Part of a small language model's weights.
Training: a variant of Adam for these matrices, 121M tokens.
Each number is 128 + 24 x the weight over the matrix's rms, rounded and kept within 0 to 255. Layers, rows and columns count from 0. Numbers have three digits each.

# layer 2 MLP down (transposed), 256x96, rms 0.0385, rows 84-132, columns 0-95
175118197141177106105094099166083089112127087121117152132139108144121149136110098132170142091129113080141111151122137108147113116152102098083110117106121105114127149117118111113130092148181114142110097115122132099158128120157136167157118109141131162160121135155061117162119137138142046164
136088087176120110173114150118124110112118139107165144093128117176131143076158114087172135141115167114109135102128092113100108141121113176170137085094120166103147165098112106105113134172076136145166108116133158179094083141088137120134108141102044099118142114118100194088130124099173172136
124106115109125116115112145175151122142096151125135100114152133114118124149122117133180124159118133170112145121094168142080099136127147084122163138118160096119134138198151130157121125110117137103133140124146119103098154179146124152090118131104119103118131114174153104120165109152144174099
150168138109095109129118117104107127144109148104139105170116105115091154122135167120140078158100090143170106122113076132061162140113142097124101130140149152131125137137147093157091106095113132118152120143081134132110102158150118124108097106107154124154095119115099149178140164158144142163
128132100128134117113125115102116156107122175108135089140126172157148129149111155103114144136126089146120133128113106139163143148147114153132135124097096141121120134140147135129164124094125147112127131157091129112135156073083110131136155121131155121164117103126132127145117104113154156091
110169087122111138154124173151181123195078116165110136167100104141144121102092146155131166117135064114159121110089123127203122149137114098094101163132110104125127126121135115061124155100104136120123128114115140144130152158135138134091119123155148165112165157145156097129093105096091137136
169137150122112105167132150141100118109107124106121143141127084062130126077134089144118147141101126115112115128068131106086096132122136161143184109136158132120163122139146104113120137110112142116165141105122111161156107125147134139120151159088123151106121080085151139139111080138160130114
142155140141113088134157092165100123109130080141146132089147129103098122100128153109145127110142146154081124094112114133096155144084146103143163114106098113116114079132106126122118137142144152121131129102146135108126132090110156104101079108146126131106127163156137100153091088127111139099
146170115123113095186128090119136148138084155133106121107101119121121119165070171094138137102098120122143144148154201114119159147125148133091083137123164122126163127102168144147129089137134108138124129150119103129091123154123135104124139123114104120154137090107162105163112074110137178185
162102149101158113111102166125114128114139119138096112085141066138142155133141129089142148119048153120130120148171170169106116139089141147154188159122097151102165159156087127133140116139126104122148128140115137098159081092106167113144107129130146140101099133149122154070135119134081160109
145096129083147138092120149116101184129089105110157120194143112109095149123083098092141149115143120110124143192113143108154106130148169138130131142145123149113107101143149127126083139146142101164162129152133106136135125081134103132127107135139165149107147114125150107166135130120127139137
087153136110105109144151138127074172152123126120140116116123142106137109144136132158108138134101092145118120129099140172169162116141069118112167165115109117142125093176163108141115131153120160138155111130084131132152158114166149123118090139103116155092142149152111115130113055137105120130
139154158128138148132134128103110101116153162127169093124134114136111117132111112141136111106178060163133143068091157129068126151121118146131145106088117104121160144128098115134133105137146149109131069147101124133133109185148129115119129119145067137138092107096144164091104076160136142169
126122090139129097129123131152136100128117131121106089131146144144133159136158105120117086115107150122134154130117117158153116099124121129140115132135160112097094142112169175136130165132120145077129126116159113138112098122153121112129158140125107109100155117116145078122152084117083078108
148099101164159121148102141151150088149132154153165130119170112117124106079131149124131111102131116166157118136108002149092111144131167155075105060120165120109102119084108124119120140094172063082131132114119166153134157144118102156124191131163084112146146093087098142132157142165114172152
182127166129100123086125155154125130082144122159144161126118087123074129121123130113105115120135119153137171143111092157126147120130154139118094131134130142094134156123123135118126160115172125106119131122165179135081099155104141125139149151131183126128112135129160126129165123100054174127
134122081166113153159115117114141156108138155127133118116110118114111113095092142156114173093087132136130118131117150149146151131129122136098142109129120164155101101108144134143128123105125140125139096151130125095088115156123107164128128115091105167146160133120126146154146111097150134135
103128138160144137110128119150109115167141131118113130132181126138117135141185103155131138150118088070146157145149171120147122089147122101163145091101127099170129130153139102120132139183119179152092147084127071090124126152144145138108118148142166157140189111164133135170123118080124127125
093109172109122147150154096144139082135161123134137084134148144147101155093095079109111135129146127137114129125155125179100117136139154162149147155117126098123119131152120173137081138098102184109175133123099109113095152115139092111077122148118135103135131126125144086143130110135158139162
110121107173157154110139109104121144114126139162153144111139138111140120123114128162090153172141116140128107122107084117130133102123150118115136117148129109124097102109119125155141145063109078142149133118144114133100088117105116093134158143141094118150105107138128128143174135116113177155
125131136167185130145149117151112094138120112109086149123151162127093109150135115131149111120139164130085112139165106136137090150117130152165150111125124146123135116106136102134145117115110111125119149139161118092128170086096126106143157114111154185133124138127094146136130124107111168139
140102119128188114116117108132152156117137114156123101115150119158168134122150118124094143109117134130128157146178088111115104128134108152136067144105134136115182112168143144070135158132118146160147148107090166126133137104166142133122109145123153149122128140126141150124094118164121133101
104112125129144090110171134145159126143129126155119121152106106122141141120115122138125142119121095146136132132112143057147118152097132131159130088121126119091142133102119140145100075153131167157139139144147131105153161104113118123129126143135147171113124112123140098115100102120086123067
111130128121101130097127095127135102140116110103108130104110109147135145121130132127108111115132131098120119131122148149156100171139121185145159102121124108134174103149121138126134126123148143146173133162070108178146159111163129120104141113117158108150119120105135109121156159134128159088
101104118135115144138176138135156129115138119081117106099111121085118148167147131094184118137112106103120138143104191095159087162128110154086161160113136142128176135126130138062145119145127115145115107141167152113064133082131091089121121151141162134149146086153171112133186118155103124111
161144170126124126108105129139162072111136108119142178129141135098126125065132159101154161134129094129112154152104082132084102128114130087145128099111123128108157096102162159143122154109135127101106116150103094152084111111096146166154131131167139121118130115128126126137134131128105136104
118107113123109104092197162113127166137116164156141116099132117155108147148169167130121127186119151152137156112132158107113083152111124156168122096134150126134099154121135128103096187103107163140100127102187067139103149169162133113099106098111162152129190107131115121136053069098105148118
061145091162138100134133094119100141129158161097105125149139150131115123113128090092132113124106149111107141125105062134087121090138136125119142133160152124113124124129151083149108156122134137108124140116118133147082178121118154102111115155126134113110160155128095116140132136114138148145
168109146124135101129150154127132126145145110150105103158100147116152111099139102112130097138098124165086143155152140133097094101094112144155158160142125137118109122145112144085127141123158126146129096067150097126114118154142133125141140136119094101133092085193127140101093145155121071118
110174139158097121136140125112115141114126127127180090127123099126104134156140095158099175142132146089139139115090137147130108106136154130092160117155135143103091140119125132103107126140144113121134092098145129136091144124146099127128102141136112113141062124140127127144138113167157127122
131100144146169127049153144099131137119160134104189141138107150140150104141150144090137104136171147128142110145125133153117127107144118153125115137146129118155138129141118141050147141169099123155137149111174145104082175140164111127137097155141120114117118109130112166108166135138136118113
131125130122112133116156103082120136101155112121124129135133117136112131146140160147086115103137115108105117162141138133155137141155113138085122110150192132149107119155122094178149090163097135129090136145159143096137141136163104113093115065130119142120103158158133121076130098131096156161
126097151090108174115115127126115164135117090137094149134133135111133100143112125126156177127109115137125130135110129119151138156139135148153162112150086102149158121114108111113149130114079102144143137090101126107149138102137145135116105139146115133101108126168131149096132134135151149135
128171117113121099103118161103093125120123111134100115105124099102139116200119135098156165119146100120128130092164236086167183121123124123118149134112103080124137114159182113114173128140096172134114129137121094137115143110133114083109129114101132158136110128131116082081107111142145116137
133120089171066135131094131139148156112118120155102132124122116126107157146143133113129120124098121086143113110110096097125114175180116152119180125170124197133125123145118097110163145121128150114114076151128172171144113097169075113165118166139181110149094114100153126132162167149169108117
096128104149133108160114147143125159117124122139140129120093120135144127145126144074151120163150143135153166123143116114119115129130150126129139128137114131140170140099142111125117149121145109152132137121123126160076140142153150171147108100143177131115143134123111104141061126094099128103
158098111144105145117118109120135128142106143133152145118166134089137129100160110151141134118125092158108163110128049128133130106121155125111145103138120144118133114081144136141113132136157077152110098138096135119132133150119111148128153157112114148185154126119105143121149134140118169116
117161149108130081136081125110141109133137128088115133115152100095113147134117167144140103165147120115119090158148163109175086105129096137153141117146131148108127097142118116124136109090143129123117134111186135133136091155086146119147130165163108085074140114129108141176158159113148139114
119140129153107099125120135104112126145112180127115118107093155146132163160168103141173152156127123106162127142160141105112127142123089115123127096132101134140147127121143133088112143151136133161159118074129115135142143131161142152155091141101155121133135133139121140121154138145108103163
154146141159150115152089118084176117135128104148099139096081099137166097189135155087175125087126140134104089133115159114130084142147132106159133102097140132117093153190156096160136154069142135113159100129107141147137130159122153120159135148122149101129106099113123130142187132155140113152
182142167094122175137127143136097135134141124123140118109156130117125085107141087123081147123103139131153121112155089152127119163129105171153099112136142105128172110124181115142114135124133160146116113127103118136117169144097137146145117174121126107122127116099145152123124171107113135082
111123116082139150129141153110084094169119115158155188102162104106109166151126129122139145144148122119148139111084146143149157118138119157138112111126129142105139131108139128174150117115134116128129142167113097125132129124101115143147133094116142130131134126149127142138139081124124106160
116171154081194141121129149129109092108098087132135134153141099137130114132139091084130134128124136117104152160104093133134128116110113108157104144070111168094105126165145134095142152103145172095137136134094125122164135117116140135099182139146116132090083130087096131146151158128128081150
125157151130146099132137076143091138112168142114094155138134143123158158102124098151103169184113128160085092117136087118103107099096133116130132167103166138115113099138086157127119109154113163050129094140129128183110149134121126112115136143153100119106083125126156113140091111137131117103
128123133112120135111104148094103149123129139138159110109152142092140086150169108108113130159152142091149138146125066129135144110133126088133090151139099163093132080130115124106168130142142128154149158136108142122110135119159174168163087157133120121166122103110138143119120099134144130130
128133087123114117083148155109114145112175141086109159130117107156153125100125122124058148150096112152139163160130108139126111129089113145134122113139140106129159166129117118105138131145168105156156108124145116107125140100093098147113165137096094100148143091159146118089095170133058153091
170169122095137100157100124140142134140121146100128130120115192123124147166135101154126155119151158107140096118167214091098110093107120119086116144118114126094177087158145142130123100058130113103146109125147097122124112160093152091148108101165165082084104146140133151083143091167133085141
178142171146088100168170065116156151132105148116157138137162077168112150094098134154107144142097161082145125157113143092096159133137145090106165072128110132093111090100116106126148141136140152145154108128134165101168122112121120127157094126137132109096156139147127166140128129106154143177
150123114142116139169093119104134179118105113128137133094146152105108075094168134112122114146113129121121147153080086096098153102106149134120120135105097135140136130158162114101138111086081118129122146143147133128092110115116156129168112127136135117115142099161134151110126132141098163136
# layer 2 MLP gate, 256x96, rms 0.0395, rows 85-132, columns 0-95
137155131089125169149129113118120127136083107127131113138146089113136125074107111107119154074094169126104163098128135125134132157113111139169151133052132094161107112084156086113162101149084098110140137120140057106127179118125122109107098135134137116128095124172140142094158172122146093165
131112120125109145159128109139146105113202128112088131128151089108125084145104142154134152084144082136148149086146115134166126093108114105183132144152097110149113150148147149147126150164101130153131106167115130152152112132127119142137121129101137143139134117121111100088129136165124105152
135158147161134190079112115118108095129091096112109098145094169098144091103138130115106150090153161174120105098168131129141106122134123138086142168173136156137117086141155128133104139117166130104092138132131143149153142152121101105100107160117097156094086118106117112109093133107129104141
136153138147122140133139130122111115098116157167132145122105105131136121137149135122183124091134136137094151165133127120087164116120131144116149119144123155163104138108157142088127113111133125135148090149097151159129137113119119131143120136123132098119114137093168162125108117129115127157
161163091148113157132107130119138068115160113098165084149121103120165150163156097135094103169140113101120125139109110171114105108125151142165130052097114120127131094120127154126149075137130176146118133123120099114141161078139120107165138130085112109106172133126156150118103086153138145155
142148156168141110143137119141121108143132129108080137177136081098140168140137136119125149132077109152126116139114129116143100163159142155115179135161101169105120094143137157124146113139121111156110180164182157144121116115092130143179124122080091125120096121113099122158147137124166142201
128157148170153122122120114152133125115151162112115092116108160140121128099079147143135136134144136106144150189123134124100157149177118145084126130090076109141116126108127089137149119139112122125126065141141115081110190122100146133145123126096126128132146126086101122170126134159149160117
128158112067104153107125149124146132155132111152106089076146104086124152121129138136148127140155112151111155118149122176170152144098118136131156139164106127133113127114103088166114139134082097080146120160119095100120134145095142140113060090160077137155156094171090118145167164150146099124
126110110119099163090156098114142134115147106135138078129137107111109096119154073141159148095142123165172152162136118121134113125164140084146137154174138084103160174098099133140127159182146149154091103145147116134140097151139110155153132113132121122148154134176094104164088140181130130143
111106146130154157118155151121102105204180122123124117154143176134165122118098139122100100155152143141099122162117112148141118116085150127167125145121115120164126118159125140114138119113129123167131161096129146148115137150096131132139095160180142142153125149113086112137183094130125089121
128167136161130127186110150145102137151131147147139136104136139208147119127120129130105128122133132121117132069142104110139099164096128110142119181139120134117146094128118084124129141151124130081136122131176116102141138153072120149146162143140125139160149085135120116108116124172148121126
112121101137138191097116157177097118133135109099206111127116164129118143170142093159118097131117101152170145100157155143089130161157161115131147144131124167119139135146165123075133170102106134129128142149165095143083109101133137111135145152166140099106125146143140138107162111133133113137
133158131139156125143142127142102131158157114098143168169139128115151178109135114131134149170102099162123156092139102110085091140095112140162106139154160121125125115077104116148145110111113117160131122109150104129138109120133140129133170133086155132118142152135155120135139124091151115118
125112139171130104096099159111131102126107134119127092088122102122140156081112121133140145049130171118130156149107143149150139144149135144074136092111114095129135113104130160138117128113143127146148122160156151166117107108134143142143127140139123093155140120119109131124132108173100132103
168081158151122091146095147092156133126111142184161143137104129106089139126124142107105142110139178142105139121095115117144120147096093099164155098103157125139144126144112140120101084166141133133157122098121184152167096108119138090120158120121126139120119149125073159146142106148145124100
090106085144139161153122118102155123157137080166138118145141146135106112128177127132142071121103141145171166132118130164143150166151154126132109171127160120137136108142116107119118121131103138093137151149115092093133122139133132120138131131150117090118152124133141149122128112129125108191
116054124088115110124111140132158140124101113149119117096112126094126138113118082131114138082133069124136170143130125075095072138179138125192162119161096150146083076122099164107157121095138175132110113101129101096128107128140112102096151104143120117116145141151121144129137105132143099091
105140141145161081115153129092101123149111164150140145164158164110090105123120094159105142114168063130127112143088128107129132153105116107142127136179116133156120109165091151109117150191127111163097131178130157130117077138148100116132113133145165128120066091142097124141114136110116103133
129119112130122126134135148123146109117142150156116127146121140138139162149081143132126158087129058147153098084125137104105118132140124137136181129136108139117120093116119131141123086107124120135101124128112121097125163180121139131115176119108119137117142116138104101128115134125112145149
116077102146112076121144116144162156135095171109163088143128137130098157115138098142116166141170149129122112156094119128107158121142126133104135114124113142098130108128142122112102118136143109162133091140130101095121136122144157074161154094112092112102122176111140144146182145111145136148
136156124100108112111146130155150155119104149100130137096131150133115149141142135137099102097143116149141137107131110088129133150161147111133158126147106135139104162155143103091158120128129130116135130140158110150149140124109125121133144125099197126131100111152121138087163120103151141159
121145107145103130141121132102112129111161146127073084114139105131128134122148106146138134138165108114126116137070105126132109128080133158090143144148127132136126147109145133135110084129159117115116122149098115109176160118140138118107117090079138126114154155144134092119121102108110070165
116135143128147122137101143146095123135125150142142121127119130102108124166125126154179138081123134112147141131130118106112106114114144149166092148093102123152147108189104105076133138132098132124140169158138131125160122145133127104131119112117129146110145131103143111125140132145084155115
133124128129113106152172127129123144167132172101097085106141127149174115149134123131153120076142102095167102139117096137106164115129161133113088124100136100109141148140147144144129095173119133142128139101127142108097106124134133121096117178152163083190165124122117186136075127135176088100
136136139165132152138135149123164118109130145148141121142121080146152139129086105167120144145104127138166137111145136132136143156117137143131149098129123162160136093095109120142154113136129117142127148097150128122166123128066118113119126088148115130119147118150136089103148129116136140148
095117123144105160126194129136120135123121110034117132166108163148133134141141094124160132102127111157122126081093143054105125109167135178135133162139125134112143145147107131166106075074065100147158092096127174110123101107104125114149097127123120176107113136122176180158119148134112100098
164159136146141120108138102115097156126081116153113114136096118128100117114144127119142127137129139099093117109164137143138134121166123225118140131117135099137145137117086117137099152156103123099122101180104116115116115118129109135137093129115098157102111124082150113128142147140105140141
110151153138106127157128078143134140124093108109162133097118106124128165153119112119114111108120157092092155138164118108135131159077116113120136150126132120130102098161121119153137086113154097140140081117123111166152132106120138123148133145099174164134160122113138168146110102116124112124
146106148079098141135124105087185105129110137103106133122127141112111137106125155126117086108118115144124145158159114138141128148112147149160129134118153130122120082159101187067128115146159145079101124118156130172104131122134131129115117111149105133137070110106110149117143125092109131128
184180106178167149132124196118151132120130188136144158126075136100136129142138107162148109126084138131116134151120126089122132104145133136123133141104128166135154133169117124165128119100146103116171124152121145141107116134105138136102136099125147118110101138086107187187146106124098107117
116130164144110145155109076121158144176141124100160126140148093147123117097156092116128136131107185160144112114114119105133117177139097132120125125157133078132134118141128122163122121136103149129136171141116107178132146159161134122099128161104128117122078106112069163145140170118149080140
135121162123125108127154120139134123141121098103116145127095131105119162126147137120149139152166132133117120109087096144149112143125148123150143118123111124108157159158137131147133116152145139149124097105144091155130168144129134123162117087151133150123106107178151147149093160126108094135
137090105150135168103105136172175124128106117160163172159158101089128131093109132132115122096133183139173121111158149118126138096136100114123122103104159084121150175115120115176124132100152132114083145133171157093161115113114116105078131129139112127091100119128129113145160152123163131132
128130128095112175146149113181110131124117152134097056089122108146155138127203099068128127140138169168139088098122108083131160180097145084092157152176099145108144124140116150101139083127118154104180077120120133138099083135097138148112117157125155147167132109142102174121147137155129154126
164100106115133137120114152100135123138146090117095122152124147151121166096130092149133117106156171115108089097129129123113121133138121157132113139153112147134162154128119133125129175114083115150163134104149117134140155114144132102118112126148122131132101152103152148137092111131159131109
148124136139131083153129133081150121118130073132109108109153115146136142110108154115131107137099126126137113102102138144139125171136124133143112109077147141126132136092130111094127079155121090158144123135114091133132143126121152133112140108152125142152126119103113125091138126136131151174
160167134098140123090128128135117131125088136148161144144114134148131142117144086117122137165125120091117140156094084132142122137136154156126147127128120074113128105090130131129102162122134133083100131154129152202146116115150064093107153126113141144145105092133119112091109115135037155130
153139132127099134120124165133128172135130113164109101119159146136150129113126140145100131128112113152118133111125151092139094114142159089158122144121142122135120129119148125104091133111122080104090117097126147113129147134149129125165135130140145105098143102130081142119063109146168091153
149102104123147093147067131145122165106121096127088101135121091129136110170130138150097112104142153133114086116073138114115073110102156082142133115094149121115179101123138143139157103134113132123116190153150140132114121148121157165149147130144157136172073165129061128171081107148130105147
086122110117124118162110137095116119128094129110141125136113167098122162145124084132126140112114123119104121141128132076138123118100140144124125166138137130133158101082147120143143112140140148129169192175141133106149107109147136120146082093107139107121126124120136120134105132151150127154
128150150138157121160137138124125092159138130154129148135161111143110100110133151101166126117125171154130140110109123115129122120133113151201124123108120101129107134145121105139162169114114137116104188149124139127139106129130115125151127205111118142136105143126119150118126122123120143163
135080122100109065158134129132176131091103133122131132140169116120104145193106118134147167147167144141118174115111126143073165079163123101133148129117098140124138089123113132118109100194095148124139111122176127130104128141157143125119129127101144134159142127160131166129129096103133084178
102130094116154127133077107163139125119104101170111125133143122085129150104125104090158148106115173073156163130093144129133077132123118066119097103042088123130115112121119127158178163142092132123103143206089107098088066111116159136124141123140137083108145124129118148135139086135132151105
110100144146143151138095172116117140100149142091107158153127172126121123138094110102130098131150119129126131115091143106154157160121131124122094174160114112093134113139121121102132107120124145105087152117128105142109112141121148146105165173126125149142112140121119097145157128121129117132
155137192168108126156118142130133095116113128139095087144134143104150124129125096107106152108151147166131167085131146113083113115155125136151111118170113136127106120159150155128122173136123086168123097144127130140128109137149100122151141104144118138149153178085134111120068136103143140098
118113105081152102177138113085114093108150102114144092117176136112138106142127162118121127092140134119086121115113118087143101123077144095127070097162143078109129149133137133145176090089105088124103133132113112112153124149109142085129136126104105163157107132126192108164159155145108153159
124135143110120093109132142188176095100067134156088154143122170172108155126151129215114135159145149148117133131107160125143097119136097127113129118173108109122144070102122172160159133135113170119147115093173103140089113132111084123082165130118134170103106120140122123150151152133103118135
167133118081112098127155139149109127156163142091113143156114147110095115122116156101144138135096112108065139118131105138085142163134129107124128101098162136131137129135097115092151117177159139109150168149164138120131182100141131159125176142147140132154146157156136138107135116143108133158
# layer 2 MLP up, 256x96, rms 0.0394, rows 85-132, columns 0-95
131126134178160160124146136136102126101104146127104136096132117119135108133099174150091103156119126195126082133118121124105093170142158126136135133129118166110145111115159107099074115127137125135155101138129114158123132131148144154152134130160074064082088097134102184106173126109104133125
170147121159163143116128102114117101124119166101125110101129158088139139102132176093115132131101158142114146123145133138120116122147108145086149168142084143127095101152142119117098103126122147114139109099110156148114123107139116134093131109102136137129073105087123113086094103166153105069
122110127100119131128125141110121174107120104169123109108128121106132153150138128143095100110067143121161084121124126122129146108102088098100160129159109160111127106143153124166144151148133149124137124085140085120183150153135126118128152137096117168138099094140130104140076133145164159152
105115137140122151105141118115155139111147159160107124108141116135139107121168131110129127122146119127128145121092159112141109138141154144100143124151129091096116161113129124145108184116119131180113124128122121109143104096144141162128163173137099139160104138143123122107151134131135130095
095069188139145113112107152154105183083103133138093147093098075111111109145162109134108115069120152119152145170132145117120078129111142126161117108105149145110131102098138108152104117107155108140110115148114097127103113084134139096140164190118140198137072141125136102134194106150120156082
120139174104132179136170128164198162116174118117083142099147121122180157124148117158104151133137149117161126083111119123141083113132144107135112128149164151156122168080147124069076112112085109120091133124142107167162147131147132100135165097118132143151098156124159114133138150147135083168
110153152168127138138143155117107156109144153144109148156117139109132079097143101110150166111177112154156130179142147106126087118129124118101122163123111133119144124192126140109122141128145153153151155134143121122122167121151136135118150172125130102146111120095102180174079087155104111160
128130137078106128108153116190169138140162131119119141136118144127111093114154135150130133103094137149095115144198126089137157112080145160092170175085157142110174103134109123166066100138146154138110095141161107104121119154120151127105127106158072128113167090140137116172117144141071107156
153094111123134106157107134142093166174119153180132098109117168150061107086120127131170124136080100156174115165144127184137105076144136139166119117119128122155160147091097148115097143117146157138101146108154127133117147142130161120150150122171137103113134184116142127142135132123183149111
120178122110133142140098150131164082141162194093158174116162135126110134126122204163076113134133140138119156145134140150142082097131114126133141099120103150131107161131114098150109074131115140140127108175159109166132154130130136116140129181110103095100100101109155140175126106111122091147
173124126140134144140123172121134096143087177089123133156131115129103142153122102146115172153137061140139141097136130125161155133136135111107153139080144131113131120140124123128162124134112107132143087115139127195096101141134120155157099136086136145128151170127056111112084116112124108134
106151123129131130152136139134145131140087114137148120122148112109181132137138119097183103147136139093165125087105113106134145150078142119109141176103096094102101165100121116147087139127128073175107171157144117142155128136133123101180110143150158140131131149151069053092148152108136126131
151128114118116149083100126113102135116152118132093143119096141145130138126159177127117159091145069125160090142167118119132153121134142130119127190124154109093135132125114096111068090102120125131140103141106104112116138127125130115166131157137133167135157122117101131117134105098138074144
148109137107139141166130090150123129125141109138145137152153130156107120140118101137101111167117099159119116123165112092096115115136128125156125146151139161131124168141145094128143112128104117128104142099140110111132178150127132127117143131121112117099089101158125098107126135046165127122
100085107104148120156157041109120120169125072124133091136144131105140067149124119135097126147126128111105122120103121100102134120166132135130126159115121147110099115163092118141144147087110129121144101168115114179138129149086130123144119101104103137135114109121122144088101122140102120145
114120108120125137125154133144134129155125157135129133103160124109112099159129173099179120132116100165162120130108123136119116135112134113138149092173117103118134121132141121103087135149121054147124143149122153127133135113104124131098123173097157123095119137103125144129119127158129114106
140143181127131143151105123092110176095153110107079127130158124106136113163102154145081135120144167132149139126127143088159146125150130182129134170187153124115135159112114132158160128111128161095163132110108150120099125113127157151113148125094082082090138109119156165164158119126152161178
145116152168097155135100115145107087092144141087141116123115144127132112125072127128092131110126152144147127125151142161136089125173161138115129106116115197108112091137102164127102095130120149122121119088113127133112124092147099095104171121114097137186165127133127126103105101133138157087
183142136108114125079121152131130090147129162101099164143109137135152144128138127123131074121072115115116129103141099113119154136143146114150138151166129093142132109126128140152153131136145138134118157103089145116105104127146109154146110139121133080132172114145151146161098102134103097135
119133106149151135115169123095139117131135136138170122116092116096090128141156167142092119172164162152154148139162129161133100122125118136130137148136124127131140111122140145114159103156122137157141124079147149148091164119120133142136109143114110158117080129127149147081135116151173090138
102151084141117141145142141100126161106129102052058137139120158132091146147104103126134120129085152126137135170121122126134144172111094120103126109101113138133116126170127106107162112152124111110126151151111096116132132177112109131105101137121109131118119137139155140159141145105098110125
145108174162087164146148176124130139106146146112150126112123113116120146118104162110157152120103088093153153129167115139097082140115145103124117122098148154137113104137135143130085125126092122112070113092154128151109143130103114129136136135137101148137109111131133139104105094160086106125
119157093136109121119146127138142106144148123120130162143153155145131122144112120134067114145138152122111156126115130136136094144148120150185084137097121161139151118119113112151106127137091107154147099132123124153134152130174122174154128125108100127131132155142054121125131087117168150142
145161194157130133136148136129130176179083152104128078114135138148178159135105157103118150090119115126165110150120122153117116130183136138125183136131108162118138148123160131100134111171169146147168091097148095155174117154144139108128112156165154121140096098098084143102093111141126167129
122139116116118137170161106142171130104161105128131147166179129110149143152149116122088107093121116120139138110122108146162108082128132103141130132107138127131115158136111137113129140105158126102097157108134155116134117110150138119111161146118107141131107106158164170125168183118147137082
119105109151149142118142094158136131165129113119188118171085121110108096130152176085146147175140097139095094159169138147118097141198146166137128190136159123142141137149122112108079122149147113151128125114145127137099118142116090097095147123124150144082171133129108179131145142105106115170
134098115109149151159154111164080161141127158119120114149131107138164153135146102097173128185132159115152153139119120176130112099117129132093110107127130160112133160135146118102099116108151114171112157130188140111133115132135144125105142106127117098124125124125120088099129087140162106145
140192121165146139124173137103101125154130135111107151149139123111145118149115159127107130153118142160121072135103146102079124128117112150155105170105146144117102136138110103096118155110130110138205157148152138153107134124131102123093063120108104117096119128142143106118141149098129131163
130093121175125131125142116145103119126169128115114109115125105165142109109133121115123130078094108160101121112156155146142123122112115124110154096119096133134106154151123138140126149116103146153130124122126158149139075087109153146139149162115131145101037123121120136085145121139101084119
135085164110134117108096102114156175192121090152118080150124112118100115118155128155137116142113100163119101133153122129104118156151140116060140094117116127131116105128139124127117104159158156130135102133128147177157098135108127143139106106146170138088108132141060142156144197104127122129
119123124106124161151170091179144100155127116108135099171106121082124138147075085150113108114134114151155141122119117136128166123136165095101140109186122124117139111131112129129174085127156117098108114114116132159093137137121132103105165149139178110139119135144163088141139117129146135153
128113143076137133145136157089080127089137167150136111114125075124106121108116097155154152155124104104147134089138126126116093126105147111115122095129093144158121161120119106118127114123132116101098124139110106126129143142126144104130109146150114150149162107139131127099143149104127149096
148147110138144124125114098190126115123141121150114141124098132116138141130130123171146148127131122132097133129141116108173114104112087149097081133152118138158124123132113149108158130105073138106118132105074139159142117157147111064125093147141148158112108167129103123158121139132124149120
135107151120103071163124167147183159130111150133081133190107141148139067114153106086096143116195140172125124110119117098085139117102145120106148066104126146130098119098134110120157093166108136120116172162089119162142134137143147126128111125149136115143150093137139146168123159139121133152
121178118177129118104123117139108141150149141179128157155099154138089131116160122141148183182142142129130140120112119094128151149166130099118089165133149117108128083161142094162136118105146149143143168103158132159129143141128137127140136119116091133134136113093074142132122151129113119112
127102119147111115112152142122131131161133118155150122127193140108138111104113137158147114123142133129146142136146106125129106104138148163082122139094138110136116131121137114133124145122123123152134106107102132120130132085125106134146092171130134115133133125172105119126171152165105134110
149154128116130141115104112142115144090152137153159119123098161136096075124140171095116110103133148116176142150133125132106098144116115139121126126082127096133095146129151145121201097157184104165109117120087164154135147136098139102182109152130125126092153110175151143139147142127065128124
116068115119121131146100111111125134102143109120129101119100104163133126127144076153089106127059140104126140133139115135134135179128111142123091119097115092145142114121128085100124145092138134139161162126110094145108060161138127101106140151128156078126146110130077124158118132133148134119
136153144101085098171136151094160111112077067112132122140164159138147101114164105138141141154154148187156082145126135126165104176147123118144093120179132143130133125128140137071126113123101097127128135155137128101108138121160175095106139124147156127126078099142140164134167145091145116156
145129120138139152121162116151109150128176123097136105123148132135125151135136089156130112137073129175094134144124131169158067114124098133103141174123128151118118148127077144146091103125171151106127143121141111109132145104141114096080125093101158108137107144127110150118125096158155177136
142144156135142126126137136101092139122123110126124099173131134112082132132141110147140112085120096153111137110123122112098172110111155122111082131115141111152125101144100134149140141114108138115143134097123126127093110105132148120079148105144132129112165171142116123147126120116109137157
114102096127123139078164096151127087134151149121128144145112159150127132122152135124139155142169125151181148145111138137137098096163133144169129111156164150103114103142110152137103162122133084116115142175138170147151162114112136102191151131127141139154145145137151152143141134126160069134
102152108101096093108107141067102099124134146149158113135112106111163056140132131175117173123158164136110125112102125091130162108134118168119144104131144093104165184154152112118127148092161148175115134107143095146140150138115120109083067100129131096127171099126132074120103091107118188093
149099161147126136121142133131057154164146149077154116155156126142075133115117179136104121136148129079176157159120099077141132104127114138114146130116144118125123166145146112114166125127154119114189125100158159103140124148145141106142134137121116107138134105136149168123118104116117114135
161139106139124121109127152109138093171129126127113113106107096129104114118150144097161143138128153149124146111158103108108120127097130200092163141184101106146133161134139117073124133149167137129146111139103157166132147137138111138089140130131115117118118164145123124133098165098170119066
127107168061150094136111144109068080080080121110155152161135137149120121137105073180137142108141080114102088136114163155147081111121159055133151146111140109128169086130144166124107172082141164116111145115149116121113097142118146144072153088131113110121139138133125095117113144101116086115
099140075105131088143139112134159111148102142073115125161176093096104159128133186109127174119112103140113178106167145162126155107143109135167124121135120116118126148124130095162088109116126129213117128130128160103123131142102136133116148162135038161145155113096187170098110112183134113090
159117120155136129137124113118120147111146163153186173113129131120149136114094133119128129102147094132140092131134144118155089108102113122134133157164110172103172137145104118128101117128122140103084072119117138160126128143103171143122103087137163166105111148094096135127125111137146172115